From a checkpoint of a small transformer trained on Wikipedia: LayerNorm before each block, untied embeddings.
Each number is 128 + 24 x the weight over its row's rms, rounded and kept within 0 to 255. Layers, rows and columns count from 0. Numbers have three digits each. The size before them is the row's rms in percent of the matrix's.

# k: layer 2 attention key, 128x384, rms 0.0924, rows 102-114, columns 256-383
# q: layer 2 attention query, 384x384, rms 0.114, rows 295-306,327-338,359-370, columns 256-383
k102 098:106158140111132105146146087107133121172123135103158152128107105143122135141174103135130095106126137131148102128131131157130126125102089158177132102085145129132094141153128126152113090111135174079082131136115095183138143058097105096134116144115136137129134132148116128137105105145121123140135153131140137100096134143115146104093116135122078118118137150119085122104099175160161113099159
q295 105:131176137138115147132147114155150072117152184132110086143100102122143131132139172092119123124114159123158117165103118137125133156132126122123132120152108162140117113126169170137144131121106089108111096104116138090183139069154135128151112063095143118089149140113092164144120110138151105117119110093127125113132170125134165141127113145129132102146124164155115102129112119109164151130154
q327 084:124126144126092134115104159156115147161145161138175130090111159143153112129116107114098144122154097135069111152133137096109200153097142174106137112122138098087122102134134122105179150150133080121143110116153079109081147121121093130096139172148126120115164118153120090148118135065161141148131125154100136120114114153081115132133109111144122167160182102131157188126150156124121073150108
q359 105:131147151156126151158174122148163102120112129125122113142105114116131133130137109136128101114138146090150156163098110135112163073118105060133108143102093121151118128152135139134127150110140125159096128136152125114152172109132121107135090127153120188085098141115156130128153143076127142089110091129145101091117105142147130096146088148148168087107141118140120102122109137118154151124123
k103 106:089145111135160144123111152134130102145135148155122128093141143173156133083113099156166121121122125088132119122136129091112094104157154149091122155170123120154153150141153139116144131138143126123113122112118110170095112120160156132130154154180145113139148120133107119124100121141148135162129134143124131158124180128126126138137115160089137125124128089146114157136125139170135092188128
q296 093:145153112120110147133136111091147147116111144168124132159106133156115153090141092145133122114119094163034173111095140088120127161138095152141158142068119116153153115108134153118111106107125139094124186120114116132147093115152172133100133171103132092171148104129127155128104145128153128144143120134111178122121111153161106114141130120094107114135100122095123156132098153145136178134125
q328 088:119128116112132146096122164142130139127102121116128134065112114113155099119132160130153133139136148120150088113111178126156130127098094126143123216094126148124115100103171149144080160152133113130096157100151120141120129133146077103127173116139109158158136088099162155156089091143100116106134159117156108094144159131163145118139140104155152068103166160115110139109110153118116113135129
q360 113:087142126118142141131129103142135139113124079139149113108090125119134171138122079145129154111133132159160135101117121114144140114086162132139108119128166075154094141158113110110152124134155172147096130109140127154091142153119132139087137088132069084126133158164101120093121168128088139128149160130096176139143106137132090161184129159151098137089151143120142103170118123152129146095132
k104 093:143176131117118175137113104166085114103175115123126088090127089126127140111167149155115156100133106102136118154102124138097094128115109122136118129116121092110132144176120126116121134139151136153141101125110147131141105119128144136093105135129175162132145139160118127117147110127112140145119112115132131103162091104153111112149149140180143117104114124161155113159143131116104112138136
q297 104:108185110132068140124139151149103114094128152112133141134105112117143139113122136142141147178097112104166120114159128123063123171123129148160122133149153112083106153137133168181148128086125122124118125135171140121147132098145162081136104103117148149116137169087123171113114157149113159100137122122133136130148121132159121147148110102188140129155119147140117116175111103106144104085123
q329 086:131091188137083128162157189151139108124145162100103159084158072125137124109153128139130134117096145085156127159147135146149171184123116114119156101121111134119128134132161153111148138107174150105125127133142159146105178116143129130108104116105136136149138117137135093120138144131094151104099116130116130129133080093134129164137158120133144111143128131097175134117150156090125177132067
q361 100:129129133194099129139164130107133147164130185152137152123095121151166137115126158110108133151119111132145160117103140121135101094139139141105141141134152123108116091097152128141151148161151088111118131145121080136148092138155144161145143110116120107140139123128145120147168139137123118114102121149102100093140169108163175086114077095136112116135123120136094129147076136094127111171142
k105 098:102118123161156136144143123086129134135109138115080153126116132116142106127114129147129101157115110111118099106130168093131161148124135151140137157121107114098081130114076155171116152141155145130143126094169136139151116138126115096088151191115161123207212157103145114077085132145145140165129160172122136092113099137131150123134059133101149139097099141089088130133096145098161089096129
q298 099:126095140120080146178129109132164138182137086151132121112119090141119118149134149159116101086159094121109123144070128138146163147126101129153143156130167167153077128154151130134137159123170120127186109137138104145116101136099121154123149112136141121118094142130115131126148143112134149130118131093113126150103135087131143134112099163156141114142112109156121148095134107166130131113097
q330 086:126120162116151128129133141129148137093106115137115151117118117127161168107130112089101140134124127105089112120141138109130155146118097158147101124114138138150176133136121158120142119145155105109132112093136118151097148104167125131173134111121117163148122109102122152135153145125135124132136118144115099112135060141119143152141121134098148168114114144069110092089138114102077099098123
q362 118:150145108119175163129129165129139116126120093091106081100149164095121132114076209161150152094098117137123119115115118162116145134168139112112105138142139092103124112100121146141125116093115099078128152137074143106133136144123136121134136127097132144141112107133142169121101115099119094113102124139149121164128127157168138097164142134165160155105106136124121125152130123129152118103132
k106 095:136131173140094121119144116058119089149134137137150140125142145134164095106116131128123124120147145105085159111139086116144152124110173163111124121150130144117157093128095126123116109102158141096177112119102124147126166149138155139100160096156138114089105157166131105111129098153129073110147104067105151091164178115098156154124157136116116136172132126139154113096150119118096140144148
q299 115:110121135131156087118100139101116142131160130116120103129154148128128096149081102142136127150133095122131104123144100090104124146156146109119125103072116077120102114119131086138134144097114177126135138119148137134083186128113120129145106135114159145155108113112118082112098160114111122153119182149124127172112137136130139187135140154119070122140164159112156114113134081146094135133133
q331 089:165137113127054153162100100144108131151154137123163129148128115117144123112140137136109146117123143087086133123114149147163104149129139173148149126158097098073164134154147122117120135085131132144151148125125114145133144132085121152115145092125161081136146123132158108148089142136140118117158137139118172083176162136064152109142124119085146131105132109125131139148130154150117157134182
q363 099:134145120104159153150136139098124106139143123159132157158136128094132132127097113126139125182127154124180118095188156125134096135124147094133137129142139140186147160121129133123109070124145106140150124106176133143116151109139144143155082101134113143173118134110131148085154082099142139125161149166151111113118163111109129108111115098146140167147141135129149156133150112113150091142099
k107 104:104116158101118067164133144088135104136135116101113093086155136148093146105122123115160139086126124098145128134138143118085087147132129121122146132116088141169104136195102120134122138100141116125148125165128134095107138123137053126098156133142144162146121128123104145170106121096140162115132127131167148125091113119117113127163134100154158116161088129102118113118103138094144127073107
q300 113:157112155178127112137149144141168146117154100117140136076091134138091119149099129123115125155184151179122126147135125140071138124134129152126111084135156105159149118157140116074148135145126166122143134150117117100149103186134159112126121113097139135126105132114107161134115120118160118139160160128125105190127165183110117115174038109112123150120136138140138130129109104153135138116093
q332 087:118098110182105126113130124132153163097151143129120149138078157175147133103091113166096149117165111181163169068126124133141109140110060087165127134122103140133141128117120181138128123129153149127093116122168145122181117132145158137165138120155134101097119123197103118157157163129096108147122102162106121133141109126125113157126122139091136168160147115125071112126149089112098142121154
q364 101:131109098124106122148130131111143154101167155119098132101153147164136126146130117133122120143145070125107148193096130126119155160131152142122125144157133116107131091119128168107117122126104120125162135131120149122076117121143069138144091084091152134143103112101111146114118103076135131099094121093145110175128129136116120147156097114124139127147120123104133121134151149138179156144122
k108 102:091104152113164085092111113072130141116114138160102158108101130157141123154130128098140145109108152134089101056172133099153111104108142130112163140073117108152173152142122099132117144120134120146157085093137154113127126181131127150122129115095146134180144166164147106160153156136155063123117132061115146143146119097134196172107136117131095137122150161126100110117081150095109097111153
q301 107:118135127157177135120146107148106150127100176120114127119138111105161121111089158136152118153156144112136157137116137123129119155140122159108078114133099102134165137116175115150083104142123138125117119084140125127138154142137122100150135155127158116136124082128149123119111113113082096131148111145130139134128112071126126148156182070140106168131135141121121194108103085144149160120135
q333 084:080113133109135152093153111100119151127128144106118108115136150102163150135098156124131150145132127114129122133096126179107154113097116099122095153181144120125133151097127102148140135142171129159126151155147162121141119132123109133173124105099093148073135168150117152136131139117088121107122153148112110110090154119111116127151146168132128138122124133132165133181131121110172109171144
q365 110:113117146134158126122094136140117105154161112088094117127111114146099144073154088118124122138140123129088170121148137137127133111159109119112145100104164120132122081165120156118107124106112137101166140140090164121100095104119114096111195143144130114128147126143105140117142106121116130135130114163144143144153115136140130089143159097098140131112094151116119116118101141170101174164105
k109 101:126117146119125116150144113166139155152101145118179125143119151136075136147128122113129106106135139114150118151138104102107120134072185130153184127110123176105113106189100129119122165149119128132177102127141140113150141124160113119116163113122131116109119146150124128140126120172134152121163126092147127156114115142149111105094134122140148122127106123115112111092120137120109088109085
q302 099:091132156113118107092163128120080126128126096139099116114071125119117123114166051113147129116188137139157138072146126082103145135116125119152120121127172132166102073133118122148127150104107129135120116089137115118075158113133039118109172151187086139174140118156155122145098150143085107121122100095113104128162136130139122125104135111124091113128136109140154123068113112145141069134179
q334 092:142137153116129133167110084122079138129109103065155139096116103119151128185154186134148110116147079154101095180100178109117089148158098145103098105127143126107140087171116139136150125116121121093170117128150160130116165136107175120104144098156081134140133105170141124120156153134143158108097147117107128127098092114151123135126142145102123159137148119139177105119140101117155166093101
q366 110:127169151121098108062127127109133129132138139143111106107138113168119117097118144164164124129095134120122132142159111106113117116124104098129166154134139128144127113110075121116092121143107141129122067122179120082130102134101154090103147127106137103150105145131158152079104159136142100153131133172124137141126131115146168167066129115128155091096121142109133131095130113114120099139161
k110 097:174131128140137157134156145093121146092104156109162156195123129142100161151104156104112100116128089113140139138144127069126140160114134148156097145139128138112118153111095135107155105099106146135085116149101134123142080125128151156153125086101117153149132147156115144134133110132136184074134125124145145146112136151115155137120100092095089127130092140110128149160119118155132110086139
q303 100:162131139106127124130117117129163126145128134157136148082126120120122169109144123123102119100106140151141110089193148155104119129149144140133160096129153136088131102121087139148128107152125139117155150125186100144160126157158101094161164144177154120147127106129051148112109140118135110135096151129139166112113137109079169102154158149151140111111132110095140122071164109140089111132092
q335 091:179108143154126130135088097120092115117129157088111081134110143088104184147162124147129117140158139106097120121120144106133128146136158118132155151129099102202124122144108180137113142148139187129107140120118136130149116159091146108118085136110106165088114150135117151156101136171141138107160127161114144166122073148179146108138127104170137100158139146117118101167144150125126134155101
q367 105:121134141102160157112129134188127120141142156125144153158082142143098119132125129133169146112139144169065112142120139089111168149120141133159175110123127153167160142147139157108160107109137178130112100106159134122059110133113130134090118163119105053169154165158125138122155118126154144143095175102095127106092175120132119136148138120117104145099153121162115108153126126084172135154120
k111 100:150138077164100124114140149128143108109121128128129108065117154113182112093154110095142109122089146141146168137086148140122148117078124069116154129155187086144113097139097097122115090125139095142139099142112105149188148123188115107149139147131152157117119072147122101149151109160111152102095127093151144094123109114160167122092128162111140127144099137141111098134104095132110134142144
q304 094:101160129143142128095105122109128152105160113098120095166100127085147171162153163146107152138155121147152094123106115133146093169127142104150115109172174132125117108108153111143163099184108128093103113095083165154130141175087111129154148144129101115152128132102167099138100129139102142159149086118124122152106090109106156127132133120144147114109113120132147102135176125113109086100138
q336 091:200160091155141141089126126105131106160075096098066136086153178145126155099153167122146088083119097066158104129171108137104144138131071111151099105107137157153110089104141137106135139159096097132122121126087117122152126120165096122144102126148138161107123091145131147156138159137098154085139130108170134098113125124167130081131103139153129146164118146160176092148125132121136129100174
q368 103:100144125122098124115113107130145149160110150145188142099106113125135129078134127137129166148174158141110085122105127097102152121104132163155157158113162110072149145115158084174133085119118134155129083121113103146154120139140166151168103105084118160144131139183140138135134115106101129156144115186141147153138092095154101178132148128111115173180133086140119130108068124143118158112100
k112 094:125089138111136073111121163110124139127118136116083097141125112166108153134144133151136110106117144136126145113114104122131087085132155122136099132155118171185098119123123172131146139157117129129125169123089167089095134145161090126134161158119105149120120122106140119130149130142119185172070096142126107144106132139097119122114213103146095132149075144068088131125168144168136121134157
q305 104:147134115120136153144140134144119103115142112115109157190161131124144147148153147123111098098144093138113093076136127128178136120118148103127145101117101154152099108148138142123108102145078132138120134132121068102124092073085153120155124148147117149100114162117120147105149116121114129150139103092132131087112129127147115143146135129133092127127149153134121146121149093136113132151118
q337 089:134172145107133106144099158145136108134149113100120119060139086136121144112098125145138128115133122132121126112123121127140117087133111093137188129155151076116142125108146063128134130092131132150164122161116136134148123151098099135135114152135167144151149141110123080148165160146124110171098152117113182150110165131147132147135112112108128172111144124134141093144100124121139117152129
q369 105:139126127147121133152098130135096129145127125142099103128120146180121106105127111109088159140148131119155100128155144131128099151132109138074105116168166085111113172156118183100122117120120166125126126110124165101121136111123199148099071123109175109119172077079106117172173081106134137082116126117134133134144119142145150143145147156123095105090127076108128084145152108119133149095139
k113 094:119142159085145131123129151155128136107146099119111134156131126128107097117148139095176147122118097085182177151166113144107128162112127119128118154132103117175088100095123171161138130173151103128162143143152178131128144137135115105117147148136151144161123117117110150161103152142140090164110149126117119172086116163146140124149119129145146148126065121130165112104143103130110124121101
q306 097:084095141140164103078127137145101174168136119104127092151153133077156100122128141096109138140149144156121100089111152134130078089086142164124094162130156151142186135135130105148124119162092100192131141120090098148118152153110117135100078165135127127116128128113154147125133140123091113076092098120116130129092087109123116116123172162139168128130102090121131088170134131163133137126180
q338 089:112135155156128147124082126138081150082153125155157098104161120140112131088169155096120137131115122116079140075169136117200151133178104132125113108150133121121139109130145168098121128120155132129162109162142161121091115117142133132097122125135139106130107150138109124128124164108132095145108142101149078135142123129179131098098108114127141119112078139136134125123101120113128081172179
q370 093:132104116096136093169119148150156140117134122095115174138138154145122150115161098133165156102169155128124160156107103120103098123101122095118130110095137091131122117117118114088176114152136147133119098129143140149162127094125186147135099138127099127108087143140106114110119121126107120156126156133136144130112106130116116140132145142143089157114155138087157107162109164150129170146100
k114 095:172159127112114166142140120138106137134138134116134135095094153104163170090138139085141125127104123100182140128128093121115126164143163113139099138100135134177152104110149127139111197166092107135122130124077116134131099142139115103105109163110111134089123152115120154129076130147109100123105148164084103148157101162162131121151126116119107132135158158102111136113170129148147158121149